config = dict(
    vocab_size=8192,
    activation='gelu',
    norm_eps=1e-05,
    bias='all',
    tie_embeddings=False,
    init='uniform',
    init_std_o=0.00838,
    init_std_up=0.0442,
    optimizer='muon',
    beta1=0.95,
    lr_head=0.00561,
    final_lr_fraction=0.02,
    doc_mask=True,
    dataset='wikipedia_en',
)
Each number is 50 + 12 x the weight over its row's rms, rounded and kept within 0 to 99. Layers, rows and columns count from 0. The size before them is the row's rms in percent of the matrix's.

# layer 7 MLP up, 448x128, rms 0.184, rows 391-403, columns 0-127
115:45 40 34 38 28 56 52 73 33 61 56 56 48 34 46 53 60 36 60 46 46 47 38 54 26 51 33 54 39 53 50 63 40 45 58 67 46 52 64 37 45 40 54 50 55 65 58 54 65 54 47 23 46 58 51 42 55 20 52 58 70 49 60 61 33 57 39 48 48 76 57 53 39 19 37 67 54 40 41 58 48 38 44 63 29 41 49 60 67 60 51 57 47 23 49 46 51 73 68 45 23 36 42 60 49 55 41 67 54 70 61 49 47 44 46 62 42 48 49 63 54 22 45 57 51 60 51 77
093:56 62 51 56 42 56 57 57 77 51 43 66 34 56 54 53 45 66 59 17 42 67 24 37 52 57 47 54 53 56 50 74 63 47 54 64 47 41 54 57 43 38 57 44 59 57 66 38 45 50 49 40 37 67 65 36 63 54 45 58 66 42 51 53 61 55 61 27 31 31 59 43 56 44 40 49 46 64 46 20 52 38 67 42 37 28 39 53 55 41 50 37 50 40 52 69 31 58 60 68 69 31 55 45 53 45 51 66 33 36 65 38 40 30 30 40 40 75 39 56 63 43 66 45 62 52 46 44
098:59 42 45 59 35 67 37 62 61 72 43 38 58 53 83 37 57 60 61 43 57 31 41 48 58 47 47 54 38 51 45 44 43 56 30 29 59 34 35 36 48 53 60 60 27 23 36 44 41 64 32 43 34 62 52 57 64 55 55 43 31 43 74 52 47 64 68 61 31 53 29 66 55 63 54 65 52 21 39 68 37 63 50 45 52 37 45 32 62 39 54 54 65 57 36 19 57 42 45 39 44 50 56 62 55 28 50 45 60 52 45 60 56 59 34 43 36 49 51 47 54 59 62 58 58 57 51 52
103:53 69 62 65 44 47 48 54 32 37 51 50 50 62 57 50 33 38 64 35 69 49 63 35 44 41 56 39 72 57 59 17 81 46 43 50 24 64 51 59 43 22 58 60 54 49 28 52 37 50 41 52 53 51 52 52 34 56 26 58 71 45 58 65 42 34 43 64 80 55 30 45 50 41 35 49 43 54 58 63 55 62 56 47 28 60 66 45 47 59 46 53 51 29 48 53 55 34 41 66 39 52 50 61 50 54 65 50 70 48 55 36 51 40 56 33 66 62 32 63 63 45 60 50 44 38 39 54
110:50 61 47 51 55 45 60 65 46 62 71 34 45 40 54 51 70 58 60 46 35 65 33 25 49 77 48 57 35 66 45 28 50 32 67 36 53 42 64 24 63 56 48 78 63 50 39 35 70 49 55 48 41 41 58 63 70 54 60 62 51 44 49 52 63 55 60 53 51 46 53 47 53 60 48 42 55 35 52 38 49 58 41 55 46 44 43 47 29 49 46 65 31 35 37 40 44 42 50 43 58 78 75 45 82 46 41 49 46 40 42 55 66 57 35 31 33 39 51 59 49 53 37 38 71 35 35 54
068:37 57 43 50 66 52 51 35 59 34 44 53 70 74 60 53 51 49 38 47 69 56 37 66 19 57 57 69 55 47 44 67 26 58 35 49 27 39 41 54 52 69 51 58 50 57 57 41 46 54 56 66 56 62 54 51 48 51 51 63 67 57 46 24 69 54 67 43 60 23 16 46 44 49 57 48 33 23 68 48 56 49 28 42 49 32 58 45 32 60 60 48 61 48 38 46 40 60 57 45 68 56 53 57 42 40 50 51 30 48 27 43 45 57 53 36 54 41 29 66 52 42 50 59 48 58 33 62
100:63 63 62 69 52 61 60 46 52 54 56 43 38 43 71 54 44 49 72 51 49 59 45 44 55 36 54 29 67 50 25 60 55 79 60 39 64 44 38 42 57 37 52 35 74 49 44 37 41 52 51 22 50 50 52 51 43 44 58 36 59 51 67 32 51 67 40 36 41 55 66 89 34 55 46 44 51 45 48 63 48 26 50 45 73 44 62 33 59 70 44 52 69 49 55 54 46 48 67 36 44 63 47 44 38 54 47 45 46 30 85 46 44 38 46 51 67 38 40 68 56 62 52 42 48 45 42 36
095:62 53 39 49 22 51 56 64 41 36 49 86 40 29 50 48 45 51 49 47 59 40 43 49 52 51 55 44 36 41 36 48 54 55 33 52 47 42 71 49 63 45 46 60 33 41 71 52 75 58 49 40 37 39 68 41 84 60 62 35 79 48 45 42 50 36 63 40 20 61 47 57 53 24 63 61 49 54 32 53 36 48 35 51 42 40 58 66 55 52 43 72 40 44 31 49 48 52 47 56 33 37 54 46 40 53 46 67 66 58 62 60 63 44 59 42 65 51 46 47 51 24 59 48 30 54 52 62
098:73 73 42 50 53 58 38 59 56 58 57 52 23 33 74 37 42 45 53 57 51 51 51 62 28 63 50 51 11 39 56 48 49 59 49 64 55 51 57 58 33 30 53 34 59 41 51 19 63 53 41 44 63 47 65 72 55 27 60 44 55 57 39 27 41 44 42 58 33 56 56 61 73 59 38 46 41 28 45 56 48 54 51 53 53 48 69 36 65 57 64 34 65 51 35 42 48 59 62 54 37 48 42 52 45 48 41 47 46 61 54 44 31 66 50 26 70 45 51 59 64 40 49 52 42 71 39 39
102:61 33 57 62 49 47 56 13 55 37 47 42 41 37 32 57 48 42 56 48 49 42 41 44 62 46 46 47 48 51 78 32 56 67 32 34 56 43 66 46 31 55 51 42 53 43 51 40 45 69 76 70 41 61 52 55 58 52 37 49 61 74 71 20 42 59 52 60 40 63 68 45 42 53 46 58 58 49 42 43 63 57 54 29 38 51 62 56 39 63 48 50 70 74 51 52 57 32 62 29 59 26 50 36 50 44 55 72 39 52 37 63 52 39 55 44 58 42 63 56 64 48 40 41 55 34 69 59
102:19 51 54 43 50 18 60 39 40 57 37 47 36 39 51 49 49 62 52 56 68 40 35 56 61 64 43 43 58 50 49 61 49 38 51 62 19 55 51 37 43 44 62 53 45 76 53 67 54 44 40 57 38 57 70 46 62 43 41 61 56 60 51 40 40 56 65 49 47 59 45 79 52 55 52 50 75 55 67 50 46 39 53 49 23 68 56 33 26 34 58 47 43 47 37 29 48 59 65 60 51 47 41 62 42 64 48 51 49 56 53 47 53 73 19 67 55 60 32 30 58 54 43 47 69 34 33 50
097:58 50 35 48 22 52 51 36 34 57 54 55 67 46 58 59 44 30 58 73 59 32 43 21 41 72 56 51 61 65 49 34 65 50 54 46 76 48 62 36 46 52 55 48 55 46 70 50 54 52 60 46 51 48 76 54 43 62 65 37 56 39 47 42 73 55 42 66 43 46 30 60 51 36 87 46 64 56 47 56 38 45 61 56 42 45 50 45 47 58 55 58 53 40 43 56 48 51 35 83 53 43 51 47 27 38 45 49 69 31 25 51 33 58 53 64 51 45 45 44 59 64 42 39 50 58 66 73
105:52 50 58 41 52 74 59 47 72 38 52 54 44 39 57 49 46 23 45 23 63 50 50 52 64 43 61 53 38 60 54 40 61 67 74 44 36 42 45 37 55 36 63 57 60 27 31 79 36 58 56 43 47 53 56 63 43 45 44 40 45 38 51 37 56 56 56 48 44 60 58 40 55 64 65 29 32 26 43 55 64 43 60 52 37 54 67 34 32 60 53 65 70 55 66 20 52 44 56 59 35 52 64 75 57 31 65 50 43 35 38 49 37 60 52 36 45 53 42 46 51 45 74 56 47 50 62 68
# layer 7 MLP down (transposed), 448x128, rms 0.0998, rows 391-403, columns 0-127
107:65 48 53 37 66 45 27 27 56 50 49 49 61 61 42 38 49 54 23 57 50 44 51 39 42 23 38 52 55 53 61 53 44 72 43 66 49 39 68 26 33 43 47 44 40 46 60 51 53 59 26 74 57 61 57 52 43 44 53 60 60 63 76 35 53 61 63 50 44 65 58 59 66 47 50 39 33 31 45 49 36 65 53 56 41 61 38 45 58 60 28 33 72 39 44 32 49 56 51 45 41 25 52 60 67 50 65 32 49 62 40 58 52 56 50 60 68 38 68 54 61 54 52 73 66 27 41 48
097:52 51 70 58 60 61 48 59 41 48 50 32 32 54 38 70 44 42 30 38 50 53 62 44 68 56 55 63 34 42 46 55 44 33 61 65 36 50 52 66 57 30 67 61 45 69 40 53 45 26 45 68 39 68 26 76 55 35 40 34 61 54 32 54 44 42 43 49 31 49 52 39 73 41 49 49 63 55 68 37 63 65 44 70 49 54 47 67 66 35 50 55 49 69 52 43 46 32 47 55 61 48 73 35 33 63 47 65 42 49 29 42 54 38 33 55 64 44 50 50 42 43 41 40 71 49 64 35
097:71 45 60 77 65 25 31 74 54 53 56 52 42 48 15 58 54 46 59 48 61 46 33 48 60 68 46 43 37 50 62 69 54 62 48 67 43 75 65 63 35 28 41 45 61 61 22 54 47 52 43 43 67 63 45 54 35 46 39 29 48 57 47 44 48 46 46 62 40 52 53 39 42 43 48 47 36 40 61 40 43 52 55 56 60 49 57 51 50 47 77 49 26 46 61 71 42 52 52 62 56 37 46 13 34 57 61 46 47 64 54 50 56 59 66 40 49 51 54 38 52 36 34 64 30 48 44 53
095:48 59 44 52 16 56 57 55 67 49 58 49 61 76 62 49 39 36 24 61 31 36 47 85 61 36 55 77 47 60 44 69 49 32 45 51 38 28 34 58 48 49 33 46 56 46 53 48 55 45 68 50 65 47 62 49 62 35 41 44 60 40 52 40 64 56 57 62 39 55 53 52 56 55 41 56 57 39 43 37 62 58 47 28 41 51 48 22 66 63 60 38 51 69 44 34 43 34 28 45 59 50 59 51 61 55 28 63 57 54 70 56 38 59 32 41 63 35 64 46 36 41 53 57 49 50 56 40
107:44 50 42 75 39 52 51 56 56 65 51 55 55 43 33 65 45 60 42 44 51 37 33 59 64 30 46 56 55 38 28 37 22 72 41 44 55 50 64 83 20 37 63 48 63 65 38 65 74 51 49 48 47 60 54 49 29 55 66 51 53 45 51 55 63 46 41 31 28 52 40 45 34 32 40 51 44 61 55 61 58 31 45 76 54 60 39 59 67 56 59 47 54 53 26 58 46 66 53 46 57 44 56 42 32 45 49 52 32 57 52 40 56 50 61 46 73 59 43 40 54 43 55 68 53 55 41 77
069:73 38 63 50 58 68 42 46 39 36 62 48 38 40 37 55 67 59 43 46 62 70 30 34 42 42 54 51 42 27 53 28 62 61 63 56 67 72 46 45 48 46 46 55 46 47 26 50 46 57 43 49 61 40 30 48 66 24 66 51 51 44 69 68 29 54 62 39 42 50 48 62 61 56 48 48 59 60 46 77 51 48 53 67 55 45 34 55 46 41 35 48 30 45 57 75 59 35 20 58 45 42 47 46 42 44 44 39 38 41 68 48 54 80 64 52 64 40 57 40 61 69 56 41 54 43 64 52
114:37 53 69 57 49 49 60 45 63 42 44 56 45 62 57 59 29 32 57 31 49 45 44 59 45 45 43 50 58 51 54 59 48 55 40 43 57 44 26 46 53 50 66 60 50 51 24 63 52 64 46 34 42 78 45 34 15 39 57 31 57 74 56 38 37 50 38 53 65 52 47 75 52 37 55 45 52 14 73 54 61 38 47 62 43 50 70 38 52 59 36 53 52 67 61 49 35 24 59 36 38 53 43 44 52 47 61 42 46 52 44 68 61 52 47 60 66 34 44 50 57 68 65 47 53 48 75 67
093:70 49 67 28 49 44 38 60 66 49 50 53 66 27 36 39 57 35 43 59 47 52 48 54 36 52 33 58 39 38 54 47 39 38 60 58 34 43 50 66 52 43 34 56 47 70 37 57 35 49 47 44 46 54 54 43 58 53 16 56 69 60 57 52 54 36 51 53 61 53 44 69 66 62 54 62 54 60 44 76 44 55 61 52 46 46 56 42 56 76 36 41 25 38 61 51 47 54 54 48 71 13 56 43 44 54 56 47 52 57 58 43 58 57 67 49 74 42 67 52 57 72 58 38 27 39 20 43
102:37 47 54 58 48 55 67 55 62 41 51 45 53 57 61 52 43 21 68 32 33 47 61 43 59 41 46 58 53 68 60 35 59 48 26 33 41 40 47 48 53 32 56 68 61 63 26 43 53 55 48 28 39 64 20 68 42 66 63 54 43 71 65 67 52 43 49 65 61 29 56 65 58 54 35 64 47 56 59 51 43 45 64 57 26 73 60 39 55 40 47 36 26 64 73 67 42 47 41 56 42 33 42 58 36 42 50 52 46 43 46 66 48 39 49 65 65 65 60 52 45 42 41 62 41 53 63 46
132:35 52 50 27 56 51 41 85 54 60 52 63 51 31 56 43 61 64 60 50 67 57 55 36 37 42 52 53 55 50 21 62 51 49 55 57 35 61 34 40 48 29 65 75 44 45 57 47 59 42 43 29 56 48 47 51 44 55 58 50 49 65 43 55 56 53 39 17 54 58 66 68 46 46 64 54 48 44 52 75 44 58 55 57 53 51 34 34 40 40 55 61 20 57 59 51 40 74 39 61 56 63 42 71 42 50 29 63 36 49 62 21 51 43 23 43 38 54 49 50 41 54 64 61 40 59 57 51
107:47 25 68 32 44 60 44 55 55 41 58 58 50 74 56 59 28 41 56 73 73 49 60 64 43 46 57 47 41 48 39 41 35 42 40 47 53 64 52 39 34 68 67 40 35 49 74 61 65 33 38 54 29 43 53 28 48 38 63 54 40 61 36 51 53 74 61 51 47 39 45 50 67 50 40 52 62 51 31 45 63 71 29 45 53 50 61 30 63 48 51 56 38 42 51 56 54 43 47 50 59 36 43 25 46 60 51 47 27 64 77 67 38 36 50 43 47 54 37 36 58 62 54 45 73 56 67 62
096:47 35 72 59 43 49 47 48 32 50 54 50 50 51 45 44 68 45 60 42 66 51 63 62 46 48 51 46 41 68 42 28 56 42 67 54 53 56 44 30 61 58 59 45 32 52 34 46 32 61 48 61 48 23 49 31 53 47 30 48 57 50 49 56 59 58 50 53 66 28 48 46 44 66 59 39 70 40 48 43 54 54 42 45 63 41 34 67 64 53 40 22 43 66 57 57 23 40 25 59 35 44 47 51 30 51 64 34 74 61 40 48 45 50 56 59 50 82 49 55 29 42 54 49 67 79 73 53
093:72 66 45 47 68 16 38 63 38 47 68 48 45 38 51 58 60 30 60 42 38 41 53 54 29 60 26 45 40 58 47 37 43 35 50 63 48 37 81 51 52 57 58 32 62 53 39 39 64 23 46 71 65 76 53 46 40 68 40 40 49 64 47 46 48 50 55 50 48 29 34 51 68 59 55 55 41 56 52 48 49 51 41 48 61 63 44 56 66 60 55 41 50 46 45 58 53 74 52 48 48 48 60 41 44 54 41 71 47 74 56 49 41 54 24 42 57 66 44 60 28 66 37 35 45 28 51 55